Weights of a small GPT-style language model, trained from scratch on English Wikipedia: 109M tokens.
Each number is 128 + 24 x the weight over its row's rms, rounded and kept within 0 to 255. Layers, rows and columns count from 0. Numbers have three digits each. The size before them is the row's rms in percent of the matrix's.

# layer 13 attention value, 128x128, rms 0.241, rows 111-127, columns 0-127
116:155160126147128149159130098147121144116123104160095154094122114121122130130122133140073122173182089122152120139127124162104142143135045136088148127117106107133118142159175126145112125135138132128074155123156120131146129093109171132087151131137126120091063102138122127135145111123138149104104111133126187105169129130100174110138141092149106110131164163116149150135155131100133123125120
114:138078145157114135122147103143122158140120127121129143121155149163156125173120114153138113149084156144124147130133123151136108142102131112136104130128113127166143114172094171117077133142162071142143123129138143146135139110109173172122086133185107104129133104121115099150171095097152082080127133117097055102146136126129148134148135151169147149077110128144134125093116114122141143132128
115:106132130121111175126094132102120124140146135078130136134145120113119110195140116156148085129183184112161136105136122116144115141136182116115147121156122126185154143160144137116110143158093147143110095138151085107092104125130115144139170126097135146157122133126130137116156114104114125097163143118139158130121114163135140141151181166120103072141127126134090140147101082144113092130103
115:126153131153145121106117170137150125190088101114177120101159123155139117155134110099101152108149188140118127154132135124135112151104081111119137142106139150093148132128111115145098137123075176146148137120141153183129119118101137105158166118150116152176148097130145104123118102111138079131131146102090142146115126140143119090092164081111161157106144132127165144130140099117156134101132
117:113128152144123050141151143112121129129094077116114131127106147153126066101169180114100146165179140119104149126185159140111135126133109136172086182109095130119113121121107101155116132151114110107141138130131113136104126139108094112098114131112119121116120095149110156161138114135133119157097122092124192151104137133095082118126115140123109123111137119097121163133156151136128095142103
122:189119167119068131178161140163100125111109119114142099149127135135151123107162128088122114109131103121146082088104122148136115120119144121109119122149152136138116097117107125134134151124137102133146110156152130137133155167165040141151134119122145133135106171144120160108143110139102156113098095132125141135110187106142148120140141095127161091106116150115110158146090148124098122162082
119:137169102099128125141105109126122166109151113095102096128130124135158113132117155097160154118109143130153086081190128103116120123128115138138100149180168104100140141134144141145144118121187095135161154129105127148127107103107135130108120121146120118133121152137138099136121145089126115110149156121144178148102154113163082113133173154140144118112117067155186104127152090145111177123130
105:147089163157128114139146101110161136133123134165170131106075132126135121112164116111097137156115135121139131154117129153153137142165130129111124179138100101144108150136117117123142120116127147136155147100174103150135152146133087106155106144104085092156098101087130159119199110104119156146156112105091129138112139119147105165135150100103123088114148173159139065119119121103120163123103
115:123165114164143136134134083117103130130128108128104124170141119144130139141144091126087157148100147122145107134137113156166144100168166113158108124112171113135102175140143137147201122133168165129155161118131159114143164083100141131076142130108112141141184106114151161155129148119140146144125127086117147140117095152132116162142119110124182093137120130105137140107088117126127136088091
117:138110124139150151150124091185151135112118150129128095120118142101119161098151139132170154086126149171114128157137114142086141130131148109091169105114126106140123075096109100138113153102137133130102115148124084128108158076131156081069106137127120118118095129119183147136100113085092146157113080153110136130106158122097100124121126146144149145164111130109134113124092133094163146133124
116:093152107177128120093115138124169149100122135144120100130133108115128131103140126135091086156137154150140094099123158141117093140160135118152162101162157127133128119151104133121127114159163116144173114163112149099106150125128164159149110148116095062100098175116135146130110078142131151138125148112167099151129121070134086170151063140115130154143135128133104114133121125112167137122142
107:094138162132140120145111123101095110132154110143100119052161161113087168098157145136164159120064143101081146161165145149145135129095134139120125122118150149197126152123114112104143164158143129169151122151149114097113110137133134109158088089112128137136085085109115125135129113168140099145116131141154138097077110152134121136117137134112143121132126088129141128113160122147154124127127
111:112104127124132133141132139135113119117142121136086110125158131127120088105155154169126124157132127172125130138158126124152148086148109165120127120169138148075171144134118148101134147119141081173129160123129138101118108120167158123103095058135120086126121084097130142136101112079137157123155145157069118148132101145115072108120072125114124144094151151154126139134125103132093137161111
110:137134173113144125136140095127116076149128113088097126153085162174135129140176130151140141132082135167159111146123128124172129144114096076133124121150114098103147159127114110144099100096082151122163112100112141154120132104165159096108096109118144141102130125110106109092161135135150162086094137151117110140175108146143114164115119119143141124135150093182137138103145145144131090106126
114:164160128128101182135154133118142119080134159170130119103163147121135115103109154130093150109090123132119198189143153148101126144133150122093164163113132114108106146128091106149099151098106204112112108165100150145123118124151133140126108140091115145093109159128171128088114126100163143121129137113147141111117132144116155157112114127104103115123092117107143121111137103174116137126120
120:150161134143105164189132100106077168082187083124144131111155099137135125117122121162094148120091173123143129159128081112144163133143125116097109127151129116102141163104147119122113131165098082067096116145166086157130148132143130152151155126164121142129128133119105136146134152126140102118084111120161080134134120117136127091118149138140110114101140136115104139170134132104136142135112
117:133140141136133089150115128069132117136173117158158112131143115109119105121149135177116110143170102138132107123127124115111087164121164140122156122156133122125136127105106130125109127125081124115150156117135139126103114172112168150093161143135144144069093143128110155106090160126107119123115139132118153094111129168120102155114164157196167127133129143119133127071125138104067074115110
# layer 13 attention output (transposed), 128x128, rms 0.328, rows 111-127, columns 0-127
112:093078123144096139124153124129114116136083161047084113136113156136155166106155091125144115114078131151119137072141128114149151147128115131142149134094098113133121100091110168138135153130111121120155111133066114168173139133109125121154157107130122103151123147074111157133128158110154139137153121115142135132102131168137073171135146122125141124125155134131159120092146121130117122130157
114:141111128132118122142124151138117149168155193126121158143119098138127112136125109167134127116121152111142106132105106099142097092177133185130129107106101114092129118129120088065110137162164174146117164098085136134074130131130093111156138146118129129088111128149155174174131179159111134139098135097116134114085094126120124123066157133122116141136122115155114126130140161120127112147136
117:160110078118115073101108127142132099123085133117137116150154104132108146131090141142137178147101120181131148111103113123101124134086138084116143176136078143096161072132154137134127085113175133099092121112129149123114131125109141125163133116121142149149151120177116103121114145139138134123125117125113153114160092076132084108119116119117113125140114104177120147180114123147133092106147
117:104117116138137138133146118140097112092124184131066141105105131162131105123129188139141100158114101138136098144132119173154107100105134141108098129153132070160095162086156125114126147126134094097110132135138127139122115089159121109143143120123163134090142111127129142096097142086103155157142150072170127095159108131107096153138119112157105116120142153142108104167117125146095124149088
113:132143139088107133098148110134150101134142153171096124138135166126130161138100099126142152121120129083155113116089092138139170119125109126110159072109122080138167131102164108149148090137110094140111162145120132080137124174133122142118156110122124122160127115123146140083145111129146163105158122110147095126123097148128163158134113081148184160139146177143170123142115089095126148133110
120:152121081108105143129119137116184110109138143183131169110157116129151141101144136088131141129142134130096142147100121094151113132172125096137105129107078152150108112109136125176147172135157173107145136137160160113159114161138122134101114165061133091125134163059137095139082120137126145131125138150122145094117143124158160115101106119105092124101124130111165121135122113116139145141143
122:106170119128137149163133134147140163086103118116131117144117139166122128137135071147113123149144151124139078138137129096140123155110143162143121165120101153127147125179157127133168107109129118122143148104115119107147121121173069101127152168131144080133174118108091149123147115123144108140109088097132102106134127142142140150141085102093138100151117144112060174170134132148123173153136
110:148165148101117130138119109139113112141132137103098159188141119129120156103120154086141112100139152117111124097127125114144085162130100129134135086115118155101144104116155118130092136103092132140099089096162140143139096133151152122078136087108148152126143150133121111110062112146119164179122133145104129111110111155098104114128181096161141136164100181098098092142127131113099139153141
118:123125100100140101139132145153132126141130136116187117148131145133111132126135121110151103143128146112141109122138167160135094179102097158144112106164145118158159124123145126151128161135088151104137167192120070126219112130140092119153152129153141164110090128147124107083105169121107138115091133123140115101109161116156128109118130133098115134188100142133098144150127138129152108123125
117:149142114129088116110140159093123105079139137127099134101165099109143092163128136086094118074139149129135176131140113124137096143147151102100105148119156124121144100110134168132112156067091151114143099097089113122154124160108104124146116138142090154114091123138105126126126117120126110133119124108129094151111132109125159157123085144163133146103112090118123091112082165121077149153084
116:179124159090128099147128155132133124131148110127166092151102140118068117159149142112136136093107143069091157152110182106143150150124118127138088112081123146116128088155143106131088122115116127125131110126117121148133132147170111135125111127158132184123162132111130163195189144109093153111125137100137170127143156162132164153106121124127129097138154126114108136145120133132127125087119
112:144133108115110149170150116110068150159137129143127080117134120168153104105115144106147174132128128139121081171147084133132164153126156099108143099139142152116156094148093141151109123155090121118115141127135107101109143137121107141124137131122174089133142121152118141107132127150120058144164190102128094157108141117139151095093132143145133115178157110140118114148073123117097107125142
119:155146108103138160153141124153146134099102161109130113116096142138188128132114119136182159108156187161146182135151150121115112129116162179107127103130144126160154159171125118129097129128159130175108093136092092152114136172143120113126106138110170130134144129157132123129117148119145120099147157118146134136144149129109132152130100116147117158156142144052124130128161132138153131106187
112:108140159123121157132095125148129181086137144128140088161120104115125143104111080107121170149113143137127156128183120100123087096111117161121064123124121120139131145121161149084125191139140086127115133150111112128130146136084103124129114136137131166146124126141158142155111098142172114103169122145110135134121087124103118094126194139130094171115126163136114115170104102125117148146132
115:131121133114116114087087084119119096135108154071111107132109146141148117127141112091120120106166114083154130109124086127136119124168160080132109123153127115119151113103119164130151107148129081098127159112173115150152124081129098113137087141105137118124143163152111141158101108088138111115097097150134129146128113121087174117127134181145160108169172123102124112136130176096118138118100
118:101122134115160096150132129124165150105072164107121099129127129119142095093109155119111126148137138125132119111109124139120084113168157104143159137135132107093147085144082193168119126123174141149102153129115162147143142129116097129102129117128133111154086079104129167125132133158089091137116176127160172097111136149120159117150143093120108112144070156131157141105126114164136136133140
113:171101088143115111133150109150172165093139115133071139118146174109113110127095122100119131125080169091139157107148106140099161091120120115142142148157157163167165109110126129131140157159127092114137109168109150108107151118173094136105158108126141160143139125158088162135102118158132163099091113149120133110134115151127088118124102171111155114133136124106156146126096116149134120093129
# layer 13 MLP up, 512x128, rms 0.259, rows 0-8, columns 0-127
116:093170127085094130149151133135125122139075126141149149175082088079140152101120104150178156161143171109133144119120125102110111142154082092124101089128136132117078118120092114142122147121131125144164186144141124104124145126143140102115117120098154129162097137108124132103158131082136133149170132083116132145092130098113163099125126151120119166094123097146143149109146121132139146150131
106:124174129139141143121081127152135089098158183142119151123118127133077112116148094141160104104108104126115086093127158130115145158123136119160099148158180143140101131103111121135093120126072136160146129167119105128132080099085128138128149117105144107130121140078125129106164148119154104141145116109150078116122139166142145110112131121120121131086145132135093124105107079120132143158186
102:106139130140168142118092149138139098115116175115123114129110124098113152118163122152156105124137133154137169137143078158138143158080145116107139099188122163124139121113126118132120149175187191132144124136138112111128109136112152099123126142154100141124110154127127132108045126160152163091132111137134160126148086126115126142117147111158123083116103131148155123143090091147100110161124
102:117096117126092136118113088176147135123148126146150156134174172126120123087121105100107084117143101157155137156126133097113133099112134130120064106188146113132156181176121138156146154108104145138124116141084108120101157078166096136121103152093088146118120135124143141131112102154103135116138111089143110146111152151159152097159162143132151157119128146102117121152129110103138100121140
100:099186106152170134119137126154110163094134106147124123126114144134158092131161113110076114128109132145110102136114134145101116121147162181107146133137123098166173118125149120144129144096152130115143140153149122158141138112141104102115156125145132152160084111147083047127159130097143098147131097119162107162130135166133115117081104140140132117091119108087130101151094127153134170118137
100:095103130143077149128126092120103095150146138106096079123162136137107111115121132132178176186131143149137152127130132097148103145159127075108132139133132123129098081120134135111160128133135185158127114107115074125121098114108128151138151146154116142115128134127170129140127105114077133125064127096161131143139123127159150133124176104111123158119112114119146146159135102122113117083074
105:125100134166112167111120132097128120124133103121107137117171173103136093156139131114125101084138163127113160080138121126143118121123141144145124132123096152100087122116171155121155146107120189096143116136066133115085060089121121132106130159145142140156157126109123120145143160112140100120143121119127145096158066124159139163122151123119147151155153116105137103178095114091113132118126
098:185112101096122091105126139097110084144108061109165135097123119152119173102139162110124108112136124139079113131142130093160112118108133126134135100093130114161128129102144161175124159097145144123092094113130114157105132131132132145108123129110117108125109143152130162146119151117146170084113142108180099144109157142067115096131120151117110141137150147151092165106100147102138098114142
103:105107188113128134087119134154136136114105132071128117116160091119135117084129104140145125118108122138164134092154171157126126134138133130118166103094132129122142097121129145127150136148137156146082095111153129096129162105164121140125139137091137127155121179082132173114102140149090163106133090126122108145138102136148144149134162104140121126120172119173164090150151168142163087092146
# layer 13 MLP down (transposed), 512x128, rms 0.28, rows 0-7, columns 0-127
105:128116130138071135153117137104117128152096101178137148141116131134130122122146139154137129137122119117119126115143126100107146101140151159202131128092096110142045124126168104145102151121122121098114166146183138091140139143152125160118121109133115145136153093094125142117124094155119132147106155079143130146087119148126146167183152129124137128093090148092095126107144161117150145107165
096:074101098111100121121137117106077173120156157157112095125107124142136126153127127070152169118124180124101123141136154138129105108140111059119165113108109072112133119082122092169112091127136140122116152126137143121127111106132122110126178126122127134164109116117153161108132123065074160117122137142182122132120098098138133130117121136109130169142117103117144122137102129145150145123154
099:150128134101116148147170162090151128117139121114130078143118088120132143119093108139095127141129092128121153119158165128186156159160134142147142099105149143124112108116112109152120123132057112122129142136121163141127137123127154138128146107157130081097134090098138151136115144169162090099177142091105129105132143162114120098129151130099160121107120104112095143075160188136099129148138
112:141116150162130122130141130118122143171148094094151094145113124114108118112127138123138124126117122173114184130104150117170138144143130142130107138126106098079163113113083223142115138121131127137172158139123106110082106108137108076131106110134126095149072146138080157147141110129148131128104127151121100173137154124144114122126144132111136119089124173107127145161130169127153115172131
106:099092114146136149127154107138123117120097120104157114144179103139131138159149104132135101125117123137137162147149138189105136101142113174147131160120160093108135097097111091148125138147120141114126135105151109170140161163128115087097079124137166160107124130146095121145147126124105168139139121124144100104180150136154108158153214123128127116103146084131151169133124108132138142096154
100:141140175150148122098116125135132139123110173136112128148118116110102135187107142119153133150154100106132068104112179103152161108136124103141149131099134135150099131145102165157128159129134149121122069143117152120126089121117153133159141129129139093082136114118196140116118168125129097123158161145124106129106110126103143152128121118099182130087132129100079108105137095159126183129120
110:124135144125140162111128111162164096154123140168136139127120145129103166129098093114163135135129089109100140145099135077133108121136107124137152122122125117125073111166082075081128113132138173155142155135120119107185129146127104140163111131138080102093130162156133112134107111146153099131125141134123128124127144174100126114140112124200133174095156153119104153102122155130142085144147
092:096138159094129128118082128123135139141123123077080133103122142152152113141151106141112101190105158124160105131111141124118105140099126172183124131126092140132100115188119162111151143167139090126137149174092131159091158136148132131111126112142116138128102113126120142054128122116135097147134109116073156111138118137102132126108130106088089115148097172142138133127160100111132130138150